From a checkpoint of a small transformer trained on Wikipedia: biases, untied embeddings.
Each number is 500 + 25 x the weight over its row's rms, rounded and kept within 0 to 999. Layers, rows and columns count from 0. Numbers have three digits each. The size before them is the row's rms in percent of the matrix's.

# v: layer 9 attention value, 576x576, rms 0.113, rows 455-490, columns 0-191
# o: layer 9 attention output (transposed), 576x576, rms 0.0994, rows 455-490, columns 0-191
v455 096:501502520489493467516532495510511484518532511502481494539530462490483497500469518492474515510533478478494517485504499515477509501476536489543472536505492522499513493531435496469492535507493494475493530507478500518483520520492490497511476560543516494465445496518486500520504486476530510522535537513529484529487499469484501507489524442503481521485472518501488481499524488505488522522440541505485552508497489523525531500530428517489522498468494453516530521499547506558505484523527526495520510494548566542492531460476571537500549495500475535501489530521518497495512501485487515504
o455 097:505521470513509512491496518484541475521503496507535516495495509491498463509498462508541495493486474510541468487486515506486468558515490496471506501508483532497520448535480502513485543546524526501458505540497516526460506503458522482508483462467490537533500480487503507522426467514545517475528427538432515524469463505519451541574467505529521490494516451528480519492537520544507461482489491517493510518543507501487499544469510479494507504476463531509494486497517470509505535467467509528526523523487433493517505513500493528463486518546498480492534519525490550508483473549530499503
v456 098:461492500466502497495498487461501499482505523484476500535508449482522508480532467478512481493483497518538455518519510510488537489509509487483471491511489479464522511509539497478519472533485456464511511462512484506534462500462455492470462480492449535477460510462523526443505491535488476513488481489480451521505489473472456494520482504438515463489503516486528486485503491518495492484475522487460483543501502524473497497514473515558509465501514514508539501517477486552485466515489505510460456476557487481477518502503512478487525481470471458513497511499489528489472467478492509490
o456 093:556519451499511477552470525552473511512519476512523503489485504487452500532474503527532514520499537491528524485466487503477486541498501529458486519531478554477488517472443503507555479477501523559488523480537495481506507537528521514528507530455516476469501503493500472479524479487511476490514493498462499500497509476498482515457471499505507497485550522478464467488510503494529504508507520525533494470499475516509493484502493493523494535525460456508466497464510494504486470532509501522490527499489475516476491478498504460526538491494506540540513531477516495479529527529521568474
v457 095:508524536495530526512503524488470498447523487521488520517499511477512466508494520520484505522496536519469492498548477510511483491504496504523452501524467507511476480502546488510483494515496506537497512451487488561508497554481506479497514477524466510470494551515505520447495517474517545512516509459474500471482465498478485527543521518500520509438506491474517533494531490511453490520489493492464514477568532491535487495540500479507470500518477505523469525516532495532491496515451491491466506519488481460486523498484467492509496503489526509531495497566499507516481490461482468537
o457 092:467476504521504494469473496497502476498435449483479487531470519493468486527494492461512552484486461523514556480515487492531499507509484521501473459477496506515460553490450546487468501455515502500515494504508482474450525459502489533506473498489534483493502481511506530512561524500495478448485479474493504526520499493560526525503509519479524472500521578505461516439491494507484523474504489523520481472518481469495508487481523509542518493514514532512480483498519485536518467477525480495557526536503497519476463490512516511530469497477485541471452504492472531509487499437471536448
v458 098:492530496483479585488527457482444456484515575514471477461506489527451496512523496524523495543492504494522467473523493474516476516509481468540489475508482540497522495488566481485542514452489531484494450496455518526476538480509488463484526472452570501488518485543461481516497501479521537475470504460522508503513519512485505558475507505450456488523484473460497511500490519524453467496507479498532512522511489458481524465533542479503502527492497524526504547471495473464518538517473497548490510486467514490484492497451499522522504473467486514501474512476464542485512524504510471489
o458 094:534475497513515495529500509488502460486493508495474497538528509519515536484531510517441475536492494497503494510497478471423466485510498540462540513518502491475524507506499495477474501522537528437462508510508499498522477473443482492498520510562491516496484516463486490491475476508453492515497481475522499530529470510478514497527542507529484487508455502485562505495493477455538520500429537504520521494497507502474455476504487483546500494473483525508508532481495500488517512473483517507542503511477493502465509483504501494501509479530493506537495478462515480491487498459511504484
v459 101:471495531491482518485518511517472562485472442476526484475460487484512497475537488504519496477509518478532466481454470487465507508520492449510531507503510515490519496512459484496559511486469481483499527528466515449471509496480528492508500517508501544460496514517503563491465483521488502526509480476475505478476498534485461497546488512534501443486463532494477482505486484507488472526513496511553497497459449516489537492478488526518539501433497505485468426537536489482462483521497506466473533440489477520495470502535476469490516485446488461505520477502492552460467476490484504489
o459 095:476465477503473488462486464543453476520527546508504499491468478535459510501496493504483494486506550480500479505508480480515476466498503500512514503465488526503510483458532538520497451523482496484489538484455521523516472528511451478475537470484484488513524497465509508508479475493523492497518519501524535508503540499451511467499524482479481541452531477478497462477509505518470512482484502509464530520476521516454459493502536492508508452506515477537513518495491492480499510498456472506509484424462499520478531502474517508526494554523492511497463492476506466490468460488464476491
v460 096:513511439455477471511500495487485495463465507497510518566516491512523489499475547504491506491513501532522500490484501493516530467534514545472504545573492507471510522494492511494460474491498490493539502520449474482511550515472521547498493513459529512596529507525471455520527482474514523498509521472522534493519503502521511523491550505471509504499443504493481510506460526422515479523471486473497510478529499469478472523552527472502521521494492500539522541443484511527499500518505493505501538479507497489493473506505479509483512461475504459484495513486497490491471448490505485503
o460 096:523512529502464541465493514479504478509473507507471493501481498459463493531542467509521480528488498472487496519487511472513485517532538464441543463483512527445500530501454531486511501481456537480500498502495514498473469493493510477554482467529532479512497530468541510456509517536451467533493550514540469452516518526507543498538523504522501492519487499470520457497524467463446494506500496498519492515536542489528510542522479549482531443490480514472505540508480471519534535519495510560498498504498459487475490557465493514532523498492490481475538458540491496512515508515466536510
v461 095:522557513515468508482494520501477504522441507495527474533541461498491463510463488550507529558488519512496483513497524506513462520540486526484546491499522486490526477472518480525506490476492502494528456496492504517498524513495547523514439515491513509467513513492519506547525476471528470469468488492531517531450472489532466528507509540483582461503523499485514515532534457509498484494538532498515501506480500510524541532535506554500457536526531469502508514497513506465499516473471483509492495489462498518535459497521450479537522469534533546481476494490527487509492474519494503520
o461 096:517532496426481498482501528482470489486509544480506512504409478509495483514542506483533497548498492512479492500492536504482499529525509484467495502544502449474498514478477469499494552545495554497556509474544518482514525520534474524515507505511462570475514521488487529449516579504468512488463478510503517499478519508476508514483508501516497492476563524529454491452477492471499526489490526505525498457480518490452464523530519511528508471481481479519524470470490506538517471509459481499501469551492514528525485501521519506479502524517484508432518494492497501501469536485489483486
v462 095:498470500529480450490484537431503475524485526515489527492450518494493537504525473495460459499526508491484477505493523505495492486534484482493525462477475534487519484534516464484503490454474497495511515470494477501511508548502468494456444486429483527489539529509443503526503488520516481493514457508547516524464488541511511520474446558489473468510490530456472506492491483460481477494497503512459484473519515494500525522493559452436502518545521501471513466494499498484517470475480498500475490512490481466510473493464556507443537546457488487499449487535536508535513488466445540508
o462 098:520502499488503481534517476473434508499533512510437531503510501486495495503543523513511513509512513511530510543462481464470486559533488496495504474525464545506539446505494485529462475445509501520462480504503476518492512471488515495512482505502499537520540492452476529508500506472475487467489544451488501459504497516518493495481498483477488508475554528520513517509496501514528475464492514480531483563491496496497476499505498483504491493465455493514483470490509499488453481480475502517506536514515562502465497476513498544498520486472530506487483471463514558517519475492519501529
v463 096:499462459459513471508480523502527450464496536470499493452458531466508475511487505487496541511524511465519488499482532457448492518469448454487483496534526486553470491518541488499494424517500507490508468493523506507499517508510535476494546486504516520522484518461520513495475489452527457514500519479521503514499497497550508519488514504463477517547485490492472491478496479479498497484529493474520459556493545491507488481529503490518549506534528537451502509504527488533489485444459498535457515483497542513509508491482530516481550470493532485487485494457523531490499475490482510510
o463 095:521507546516485544508504517470502517474480505453554507472461492461461492462482510507509434487511476486495536513511513510539518499462463467478470521512492489505503476503533503539502513477487500477474491485436502503486490491474486515491522495497490502460538478450491494508491474489520538535476512486477500512498474477513507523498504515482464487498500509483487511480484476477465488517555512524470508471466489476486528507492493502535506537512498505492538553492468546490495533503481572544520531475522471516474493491513511510516471474495543495513497508493490493500522511493469505533
v464 098:494509439516476450470490496515511482496494513535498510448532515546489500498480567502498540506533533485511569533504514497500501532530456480486481474508501508500475480502509502465503498570538469468551478505522530532488489510543517491530504522537478501532544489487506511469485507501542501502530506546530494510513487470483482532480448504519506563563513500512488501516511503548516489485534517543482489486504496512514530542464495501457538507529511468520493496522486478495458500533523510516511522534476506496510566519491535514501475545537512496491507481496466501465500500496489503520
o464 096:494500516490503515509510475494485554477501504454504503544512479492514540484501491446536478462515501514559505508515486500528486480517492514483554530444530501503509529463498503467503512501493485514517491503502512513534466531479511474489491493457502525458536502505529502455521485538553480513522497505475488480478508513526529487505481488503532462489468513508474486483479522517522530533551489510465541514517540504476514528473502524487501470493508524468450493503496501527444478530492553479560498511521528574486540477528480485480507465505521506561493542486523544546504507515512502507
v465 094:513468494465540527496513454441482482513484493563440486487482507517489495518482498511494467510501460507534457453499502517495526481499500494468495488476530510472513499502512513519477523537514554485453478471524491436496478528504494466470496524500481515524484508485458528497490483530509498459512479571493516533496463482429492455452434500500504503521545518493500477515474503545507533503508517520487495532539552488507517503486500535540503448522523484493505526459492524493476508558518503457524477460485504499501520454516518517491490502504499508488490469482481491513518520537494493485
o465 094:496492506469473510498502474503459493476468522471495499495505466466523498507506505528485458501546471500526481484505473501496524484503518552521507526493439494497528457485523479508529475459541466468530489521503479484504489546470494539537491469485504458504484503502483530448462523525476464503518484505506532503499474489503502482478479492534466483474539483457537552517493470473551478483469476502498463559482495452477533463523512454514496562492521500497474467496458494499462520480502511549509492495523508522466489499533518463485520470519451513563542492458496466485502473514506531522
v466 105:537512484486465455516498502547500535459540513476490542495517497469486493495506518453462505524481487475479496494496503538507472502513473520493507544507524504540558529534521499530537518512535505501502509475509505487513471525500492451571503523521501527528513567555484551523456490524521491500481549490518503509453537476504476520486540535494527472533514484513521542468543459500493538486525487504514510528501498500493488504503467513534505550520488488467488501519515516530493530516512487482480505483517539496466517469530506492470526528503509537556471493516518472518533506513491541530
o466 094:483474506472516483511476504483506517546490541515520490484463462514491460507489508508526527526504509490500521492482516508504529554464506513490479553494514533528477486443467505547483464524512568500514494528508533531520520505490485514512539480540496499472518481513501523520463446501530549486529497517515479443479491467539501513483493473487456484527480502508505486528502501527447496528453500469502505542496505486506517521514505481541485523505517462502497500432524498439526491487531492511535449524491479559508526465522492527516490504501487468528563566514499520458483521507542471511
v467 091:493499510465485461513498478450480488477496515447490498483506503505502479478478481554481505498514492502467473493496493524498461532475482528498527518514548515507510504488478498489452477469493482463488518530477509508530511534448504467481501495499483495515546520547464492509519454489493496468493500526465479528497526473488503509503496477509555485507508546490512516471513494512524417482489498470485492439468477510529473485511510495452493446466511521473515518510528520481500481486505487495482499470483489462494499540522501453500495500470491524492493492494501501518535489502499516518
o467 090:508531516481470500495537498532487511478539464523455514527510476505496473511486511464462483570458467478498515533510499508484517462499470495507498541489500498523505466494520490515508470484489507461490511507505494503497515487545536499547469458512501478488528528455521539480513497455506486502508460490486511511469494522510504461480502499530463515487503500500454495522490490484479520520479463543505532474471506471551530536539467536443520482502497507542430500503489469556486503499473522525506497518516485479525443473489516525496471519518473497455516486566516530486514491466508504487
v468 101:491484499520453486472538565482478458491498505486481503527548509508530514504510499520496550526466518551491536439508501512523470541486481521524460540529507490476508541470543510530479557489496484512475485504474491500513536552478457551474457465500490469512451505518500489540544499522503534530501509496502535541523531492508502496470467520508507569532509496505516488532491534521505490526498539521509544471512510525530539517473520522462522512489518523474482490469472510513501470457556498502519528524525538491507517496463539498486456525521505495489555472450454541474485473497504523517
o468 094:509496508528583434483513498500498483559590541521504527511520500506491519459522494487490482489476496531517509491493542475509518508571472499488488518475431518505536485493480478520536505539493520494518523498507492542558470478521495479497508504511473466501529512510481467511508520527505518489471500506446501513499507478529514519516530535473483499478493492523494486508508477500491492477524491522446498477491542494507516485503519457532491481524525493484479542533518478554513512531451541517490519484550491533473485486477489454515502534496503532477528537489502506548492489494541482497
v469 101:465513531516465477483496510477458504491484475473488518523446508524497520478489493550485524537528424477491478457518526482491490455495509485511476469475507515495437475455540502526465505475510488457507476480503526532485512473531499513525517501481510508476478516515472474529505528506495521490488492486536540479476490523508522506509504481455493495491513481472497500467505510463518503513532451470534462502421509562502504517549480471497513523499480515475503499536493507496480520450453488497449478483494505484468448525484491497491511508484484515478450504477512540490485492529484487415
o469 095:511477479529457483505539485501469520527498504510507490509515460546498506473530540459520496479492464502494526495548532581536449487489489505522511496484507499482480485513507495485475495555484492488491458528453488487502475558510486525512503528508470520498523530476515511452498463532469429518479552510479531460514461480539492513494460498479479493505543548509536512542446552529504517525501465504487535521491496507519462471507540560494531459485505490553557473487484480513517484479498505453523520480538537532513483554516505477494510494470490525447475521484488495521526480478491488527
v470 098:499516474503481505480537455528548499471464500483505520507532476521477424482499497511544486480474485497471509454525517494527471491545504442509509485543522481492490532491520474515535466503473489511492481498468514505472521478503541483478509501511516515494436508475491493527506500525511498522494521497448472538479494517525495546517516517494451503507488523476510479523492455488488457454515506520471491522503516489510476446530491495461472499480501548488506482517487511503532483513511522511532519525455491479517442496489488509475513513509484458476536514531536517510540449491496496470
o470 094:516490543473497468509540502479530507509502507482536493509492491531528510466504560503501509482503495492499526423497465476505486519508482491519497460549490513511498489453524507466488507477494496500515495493503525497498546485451475490505448518532487499466528453488507481508480536506502505486497490509506507506444524496512529494466506521515506564453517483502495481535472527541460512510480494516510536507453462449470534481480431541514468474491516535513502514492471528494486496519499499520477517471521492491505479494502500517543459497557493485494467473503488496520494497514465495514
v471 096:494503505511485478532491503516528528487494484498509524514522497516502486505492533472504512494485549486546529556523500507491478524514532490486508434521494483512543534505504517479540494535507492483500436506494492518505502513496482480489494509503449504531473522474506527460524468516501481523514522582538522492536535522482497487506511524462533496499514468542482459457485526515460530480486559514491466522480516499461516541541487508516503480505524467493516504536499509561513473528517542491490465504541510471510538531512532531529470535511460509484511486496486511532476477473528491492
o471 096:469502506500482491509468480509539495462514472492547492486524505526514461532515478517522492543500457527484516478511490492584509458518512498520548564464501529474468503510498501509502528495483522519501518494461506471472506548511519466507499486472505490477490448476515500461517472518487498493468505512523509562466479478521543512482503522516499481476477542518498520525483509520514520480510460492518503466470496493524506541484458560460494511523508492526498467541522475514486510546486512506529485536460489502485503495486503453456473491546553539509517536510501521533539520532508485483
v472 097:494500490517528519508468475505514498475529500473504502492476525504499503431478506534495483523485463530505516525493500501466488525516478515509455517498489526481472507455526467490472475454454513494512499506476440497499499459494490535488533494440473511504483481496529487569479514501480474491502493490515533484521440544535531498474468562479495474508496504450492491490480549514528442490517533522507506483507512500500507483488526478465504514536478494461496478520522465474497504520479472525512469487483503516508499476511473483531557466462475565537494533512497532487476522491500513475
o472 094:515467505500492479496525507487523493537482497482518485503518487483492529472471492453463492510508467512496477548471512487481502522535501495500529541511487511496511532467509485533511492548485529504502488511534511521515471540478475465519496495527495487507550536482448503494468527515499508485488549457519521501480517494525506498500538500460514551537509504548534472508522503483512503486480501472504480468448464484532508485519494445474439478487512485502533489526503519531515510515478439450449472527530484499523487527527542472523452532492507483472512487500489530503509480550490504509
v473 094:512558507503519529518509510552503474504499502521514469549469529485512498470516517486488492510484507452476506505524526556459541527489489522541497514519494495567492526525506492503515533507502517510475502500522538501531477512501501516508468516495485480524486480504503483502488519516427528454483545506527521520538557488446515494481488500519512471539505469503531506495524481492470479529528486501471480467494487487477521525517492468478451497511529522502536544517518527512494501504515433536501456501454531514501540474465497486496484514528524500477481509466505510449502478510526502514
o473 092:438494522502478477532479518499521496520535500505490465498577460498499502500504503427489495473474479511527512534498544481501508495502505528485485491484505507495480531485489500471517492503512521498575514501562502528515462471480483521510461499512531502535489525516503562491473504510523527505522495455514482524407505470530497451485497517479497517533485516487469532498500504492511471475554515511440486493526474477491512534468491505512514502500458525493465472499467464491543536481487495510507479478525514494496478491493502528510501476500507529481493459455533492502544522511493511509
v474 103:542482498481480459460513524508476506482533459531485522505519495517492502481525482545500549526514470438473550513491506506508500506514493524494490474527473481512525509495477486513464519517497520458517524489502454500531501518500475479527539489506484514530472491506488504472481491512489518505503524495507504501536525522487518525494468488519502533509515545475513487480509521518462485530518508510473500525492472492538483541472510516465496503487520432521493552477459501524513525551539501520514461511499527489541505547513550488459484469512543483509522468543522495461518486496509548509
o474 095:495476528480499491482529449531519507516479503505472507478530486506518529512535503495502492537494499487502480490520496519495539488513519501500537528484513505473499518508470491477490472523522483466517506533490517550506490523512534468506502463474516496482509522460510488540500499482497498537474513570492530492491488479489427450530512501489484463455526507511487486480481538520528512498514488529473509533493494480520517466550491500412495475512540505492490487517486482478484464472538498502498513508494487543497488557515496493526479556528516482533492504516493510547542543515467499503
v475 091:521506497498512474520493505506550470494526488530505509483519538510516509478482503511482525514501476485538502536521519493501518502460475508502524503528465483522479492520515493500497484537534508513476482493462538519487501496489482548489508487555495496484514509476522465509546447495534476491522488506485513484526515502529500503495522472489450529507519510499495522502521510532507481482517556494547462564484532475510537467462478509472492507472529476502523492528462502518447535532495500546506521481494500544502493504500506523550508496467518511492493502512537491503487516524534479466
o475 093:484527498542476547509540494522448552513490492505534440489502501538494498473465491470505489482510516487465487454450546505519457447517482536459513515515473466504530525514462516499495531492494510470491498485499510491527487500488500519556492543506487452519475493519525459531509498484522511487476513503447495524525492530515481526474499486516498484456531449547516489503534496492546486471507490507495554505506495495497473453512502522496492500499495516480477484518485549504533461481484488464471480512511485519517489487546462475512510534525509521528479479470512503527486503511499518490
v476 102:509520487501477499499471490495500478539525505462458481522436486532491516497496532498512504498516525500518546489516521464481498493496504492473532524516488498442528452535503543478529499507450511509502480489467489529509492507468494491466484506500532495472505470506523500492542440511507485522534484474497520485508513494516487493507482503515437494466497475457518461543534532496561509490477478481513501477455477530486509486473490507477480531478480495524488462479490506509458447496485463503509529464549494483518506501470495484506553484492465474493483497467504520462475517466519473454
o476 099:511527508484503526540519532484500509475523514507500497452505479444454485460462507504491494496485486465441471499497475479512484502536479534517493535486535524494513482493498497508517548479479477498511495513526518491485507516485521502560503535499494492513465542514515494514496527494475494507545483513481520505532483501499522444495495511523497497516544513513473459486511458552466499448508530503486467449519551522480490463479534432510508496489487530523543462502495479490504545502517518481502492485485478509472498495473530478475478501497513497530482524500471556549499489518475530485
v477 090:502531482536524469469525521543508466462459482521492497552560450475500497481479499522492541528504492524502520498521480530507496538509530438522481492475485516500500506497452471470481517564489542485524511499516460509520496468530464502555524460513521466459495500486527492487457513534509537510514475503518502512529488469523520501469549560455491500489544498515529471496488523513515492451506506523494498525474518468457549523484534483506477514523488530461491505450476516539500488509519510525508508505501518493477536483512525445535492500507486502490476504492490478489528549473470469481
o477 091:497470470544491491502468500515513536515516519544491491529474498506483507531502535485520499485497524494477486475488532501506496492496504515481529495559505541494490512500510481481488490500466488504492487511480493480479472503455494478481540520500508493528509452544515501490496498477480517495458505526488488477499550499506474503538523493509481496497549546477486509493486489486499525487486472491490512491532489481482531519507484492525539447451465478489479506507542507500480499485492496531465515492530545493452513453521531513492523479520495495522519505494463520479469459530490515546
v478 099:551503493515497489533528486480532464504502528543502532503466439512491549507491589535465500534502550521509482557521520556496513489474510522471498498519442509535484495516502509548494506504541501487535488491501485536516482490463498482507525460498513447533492513528519516426506445495461503517506469492514498512538500495511469527478488488498516521539519510527495518484501515527468515527500461461496501527506521536562520508520484514527487532492499488522529539529504539525477516486511494483522512481442511489510538469490507504517485505538538497473500503515490503478509506514526516465
o478 095:517495474443482463510488457487455499490474550474515488503485503446529482501539504515522509539482498469525515453496477486518492513511421477533488525534507552484509539463478533470502483487543495471483486507441471496484514502499484499511489497484506498514516468504477526502499458519494524499506542511485486504512497481502513483492492487523439437502519506494490492532479493515501488500486512492490530475459487536490471479479543498485570502528518517468495461461500509465513526487479491469522508461523489488479486474492522511454503497505468492503470487486477520542497474491492512495
v479 094:459476481520487515551490459539530462483496500461507516503524508490494442505488474504529529510500519506523521565481510493514532548493461466519543496556479462516479492501521516482521495533540479492484447515535485528512529533508440525531496505402510501470523495478493501465551504541556501501533465533505474504509470456467467507489483505472523490502497484532551524479483444496443529465499494540488472502513516519541512483549509525478524486505506505478484488529497521526515482468485535466525505490521486483518519469524530459493510540507507527526512457494482480545528511507497473550
o479 093:483537477490515481548513506496506533476533487434506472475480557490525479495546457485527493531511508527490511494493481518521504503469456482520480520519466487487509517474500510509474460493451476523490532540511520488484517520480541504466514461494472500476487523540513500491470466508509506467498462531485504499535538499500505471459517577494524522476518497500488469518482516497520500494506470529510524504529559478488507511471489512501463537546450501500495480532506509546529526486480489497448499527489490521507475524501524528502469487509506557502525535489514501524494493530496505497
v480 095:518515491490517499530506504528500501493428508502527526495477461585502467479485496525490485527498475503527513505504489476499509517504493564506540555520493513488510459496457520517496466467521468476487452500448495519525535484483518494505525493498511512518509531477508480508487508511553477481503479505505500484532492487547497510536441545484490521517523480530529520506488519467492496507522522549501528513511497496529467494502493491527494493488486546525492557511451538506499479549499503524505479472460510464526487486532493555472484517542507521520498511499512508502538504481485521547
o480 095:524474512523515536528456504546528458516519485520541508457519512505494489484445473514468511508507500526527467482523527529504495519531525481535544457513492476488430518434487502533508484501517516498503492490486507514489484499506494492519478474482488476532509529418505510511525523469466543533513491524509500455505477514447510486478489479562515465482497519463509477557517507527489503516503522479453537472485555517473513442474480512489501500527523463497493486515561489506492513461492487491528504480524564408484496521477456514521479531456512488478464490466466518515501525498522479478
v481 103:520523474529488513500473537484449472522520490508509504508501550468459460477524487475532469486487491505537519495475478455474537488494486509526498505519498493483536497516491513487479512527504510528509485465484479480487479519494467470482481507484476491489489528522466524506517496514465495437515501508531542487517505440512480479500527496537477548486435509453513487481514504518482548478495478551498523527472506503495501491423496491480488525503525520492523525524512473511534496464502507529454475535510494509508476522526487504466535512526455540528501498503500456506480470502519507513
o481 101:481512562467489508482491517465471497507511480560489505517498458477459520499508516517523531474534544544479474512538464494487507542482489498544471521475502470505489533523482500539546498524546474486487501501510503500479499468493505489514478476567508533510483464481533457516530476511499493471507491510491510510456464456490517539482498512509489504533511551537469479503475490477523508497535512500483498477480478470493505532505451500472506519546506530490500478445481477483485478499508514494504533468497506505480531569506500514519525510450558465468472503555467492507513492529549513467
v482 104:502473509491501497515498523459568493493453495455540487497516507462426486496490451449471477529528488476502505444508482520470492552514431502482516488513497509515488487494501450450492490452469509474493471477474502533485510505482495498505500481489504493522502495506465502524547496503492511522511453496497508478494421479510526517522506502510490503491459459485497476536468497484462510493513499480499489486490500550530468462489516524495502479440515469502475482557516500477491466465507473489478481476559457482493493523465489447513515506520479494465532467499498505435518498459465465478
o482 100:494473486507436488453465516486502490492491484480497482544524495554532509492526490499507491475481490523451494524505500499503507463493517478534489488501491513498475482491501483513489530535469500503490504534508552503477523478474489473517444505537492495520572541505557497504511441514501464506495452467530517442508537526529501528474467508519533524517519503495477484476499494488512508488515507499507523487480528540532479495484522487500469453484493501487501452489486504511482520486493525488487466485498475468495512474478551490514516515483508524547462498491532529545509495463523525540
v483 093:507497520512444520463482519495457504499485463508511514494498541511534524506528502498482539488482511527439488532454498505503447468481495449501517474505481456479494525529508466497524532453465499467514484538451489527461478495484471469509557512492486494461479476488492506545503519508496468486467525506515474486484527516505442518500454480541516492493494487509530477497506510462467497513447508518525491520483476511467482515532478480509474522498490468474492495496514532471486509478485492505498471503502500519529498558531479494505522494511529528477484520533502553528467494510553493491
o483 093:487525517522502479506487520526484515517528507484512541485492543490522502486478501522551442546535462521505520510528499520511536490528504512471509524561522499513416528465443513498483531478527511522510500508507523514514473438515524424481466447467511525510478490475514497519503541466481510495500487482475512523519515485501525547502465500520506500512503528548522470496532533495511488508510460541525520513497500481520504543534466475482507471490492443532546489507433530530517532495487517509468549493467523519527502457467510493473475513486496471482497512509553459531503510505535494502
v484 096:506516494471517509480510496463491509500525462499546510451513524484488487496483527542514500556507489465486489515517507500552506519499488478503467507483480528506498486477505512493467482528506524549500492495499529476513528510478503470489522519482526515503506476497501503517512495497520527499515502498490530508496526524511497476500507508454511499545504486508490514497512465513496519499532500507518526492507485432468517466515513470472490530507456499517499513523494514482466510507503512472503462524489550507524510552486480507465515516554478496572528508499530480497495527547496505488
o484 093:501480518454494471491534523510497495502479517485496520489479504509477491473505553467481491517514507479505492457521495506517468514507500522499503513489539511519543494521530504497463525494536481479569507510496512412467452531459520524488487506543544484524460503514502486484491518491496463473498484466493495454478524494502500467556475520512520496495473500507509542514470521512503462453484531510486490525520501522535523501525490518547488456536558538482514525502441477548515481575548496513489482457515486480545468519502498571519536522484495519500535474516512566468481493480493490531
v485 086:508480513492516516531529484468553499464516489470503497436511567503519475544501510527491539534491459525472473491522543549519500515528506492530513521545460470503470460515451496493515505486503486452456489496522545525483527440519448524489486546513493475510539509532506516534492478492522532449491523491501507474591505511528488517529500496485529534537452439508507504495500487499466509489515503476498493527551462483533461501489505485495487484480503476501529479539536486547480522487482509512501477464495520437505480550495500523473457506477517502507490500479529468504507450508542495487
o485 091:501473465489472516518532498511499529491504523503526544525493492532487558542503474482505477492503520530524458514510494516490507548534503487502508489480502513524481490534522506526440520513496483518474461521469507482492472480484474484477514481502510527498534456461491496532484481499482500548503518488543466527528493520503501536469514464505492497538531479524510499503486521494488503527481542498495531542479536484490487509475490534492511524583495520471489472511522521474607513479491510502475581519512534524520565532503519482529550500514542489493517517497491507495551478516494549491
v486 099:498484469512526526515516502509539506473507511465492455460509484481555504492471511508512454539516489512512529534463495482527528491512513476511502495507524524472501432478449513479485535492478471550495506491450443507510518501467487515513505525506492488510544483538438484470493514526527457493489475535513517513492482475521517494507514522506531469501488503525541494497525466518514492521480478477513491489533497488505474478509514497473508491503448472518526543523548468548512510479508483497485496490470446537510490496501511512536518525485501514486506476540490480518504523495444497510
o486 095:507528477496467457507491492458478486473540515493487478502524542506474497507493470538510474552492478483520523532544525533483499539522461502509478506506477557503518508513498534493501485469471510466471491487519503517477528509518529473469509532495499484520545508497533520487512482482495515515486440467475452496520488526504506502462528509521500506506485479508480453517488532512521515487537469498472496496528511465493524523499472499486508487504477517516485453477457518529537531505477482439528483484511505491523495523524451488461509489474475521541496509545526494520480469493503495485
v487 097:463487537512492516529461531456503579521510512484466498531510503523561558488449512495482504489486471519499532569475476489460476436511528516492481510496473524465518497510486551520498559531520491483484530473517446521559545491512518533479492495484500513503449480509483482486535512506517485540525472536524508509503523528478530467528496486475483483534568531493464502510510511462524496520520509495509478499460511475490515513494482482516523485507476512511479512482487499493479496495469501492514500477541467485492511534456493499507491506467466513465469555512545503512464468503517532537
o487 096:470562499476468479492527472479496472523511465582477515514534518483479496511559482522512508529454433492523515463526545501515537519485529511520544527538481473476547509521506487538522479476526551506485517501453478508511480522546535483507523507517515486515492537497441527490518486514463484471499513520461475530458466530497478504519478483533530499494497499494545515508493511532500465491474461489470473536497515523497492489519564497521490518522474490463449499500497484490509533477536492537462547509512558534522519484516513476489487513502469506535482522504504509525476502535434515487
v488 093:509485493512467535492470466505535502501489528508534476479458497481503509503525474484510497496452534536548505471510527516505497493474522492489464487481480554440477515521489548474525504505479497510519518485455524478510494502489475499523482492500499497523521484491487486507483505523500488517509491569481529518522467514496541484500477535482480508490509472497515475512463532495472498493518468505463528518515459439457488445541508515530473484489502506497498530485465504525520486499534571502480509486530517456531515503509496519441500513486478532494510485427560502509478497481488486501
o488 092:537483507523523482502538548482466508517491498456500543513519518522533477530525512523560484512497512491482451484490533479518493485559532485546530519493523471544499500468540476511507499503467478524515499510501499498493493560514469470522542524507492479485438500482492501492458493554505485529515513482537530520477499477454499503479450519510500497532489500474493521538508497524528532466518541497484462495510523527487481469482494523474517489519501524454458515539479495498446476497487457501500513532475535505460539533470479480518530478505454519480522484475499474488503504497560501506
v489 095:471530505511499561489542472502530489453510558514494515545495480534489538444495473541473451539492488514541466482457506477487457473520498489506486445469488510480483488455463469485484521531478491535521525484512513526502489480506487528529507561504496490465533482476454489502486522508491504460486512469496508483499507494506535483529521476459495534526586537490473523479520543484513475520518495501516455478483462497487448495481508483517475480476543501485508508479542505476511473521494500551477485509483481476557508524526476538513505517479470503481498492551479501516497518462463484501
o489 091:485502517455451474497518485521493468486498530501456503495454494520558446482520566477498468485515501525487540446539516474516516483499524499480454544515588490468466508484502511468486485518486490476518509492563460502526490465475491471504500479484518456525489477512507475503460526497470512487505533501469477507507484517529496506491473490494493480543511481509502485500514542486436511536550521510499511495514516539530494501494480525498522474529483498502526503486477519481520511520515470489493468510457474502534488501520486478473485498496506534530513525494541511479581497529548512502
v490 103:554518528511503496489510524538480497528526463499517535515496488552483502519515502534468553553505511532501476490526513515520494457498479555493452529528511468494465511499456541445478483471497499506510566514495478519512498532498480517485518494495507548503501505543510506503501496500527509520484507450515463518464511490513489507481500504512468518469535501499479487492495480520481545524483554496502541528519498523449490545507464503479528505475511474513475511445518551493501524535498516513513531521486501511510510480513528477542483504477487499494493514482505464533514518498522496515
o490 098:481509469522491543508519494494509423548504491506517499468517485519532476530499507473519474550486513504489457492517472450503518510507502474448529525521533495498471491515487444498486486483491494476475451461506474498510492497529483527529456497484461459519472516491508481517521484481490497499521472527473532492508445524507485502464522506540522524484500493523534495516492493532517437505483496458512489464498493483485438524498475531519491485491516471476557500471489492510492500498510507518480498472451467528519436511523507532536460491501469529482475544528523476496480498500470466469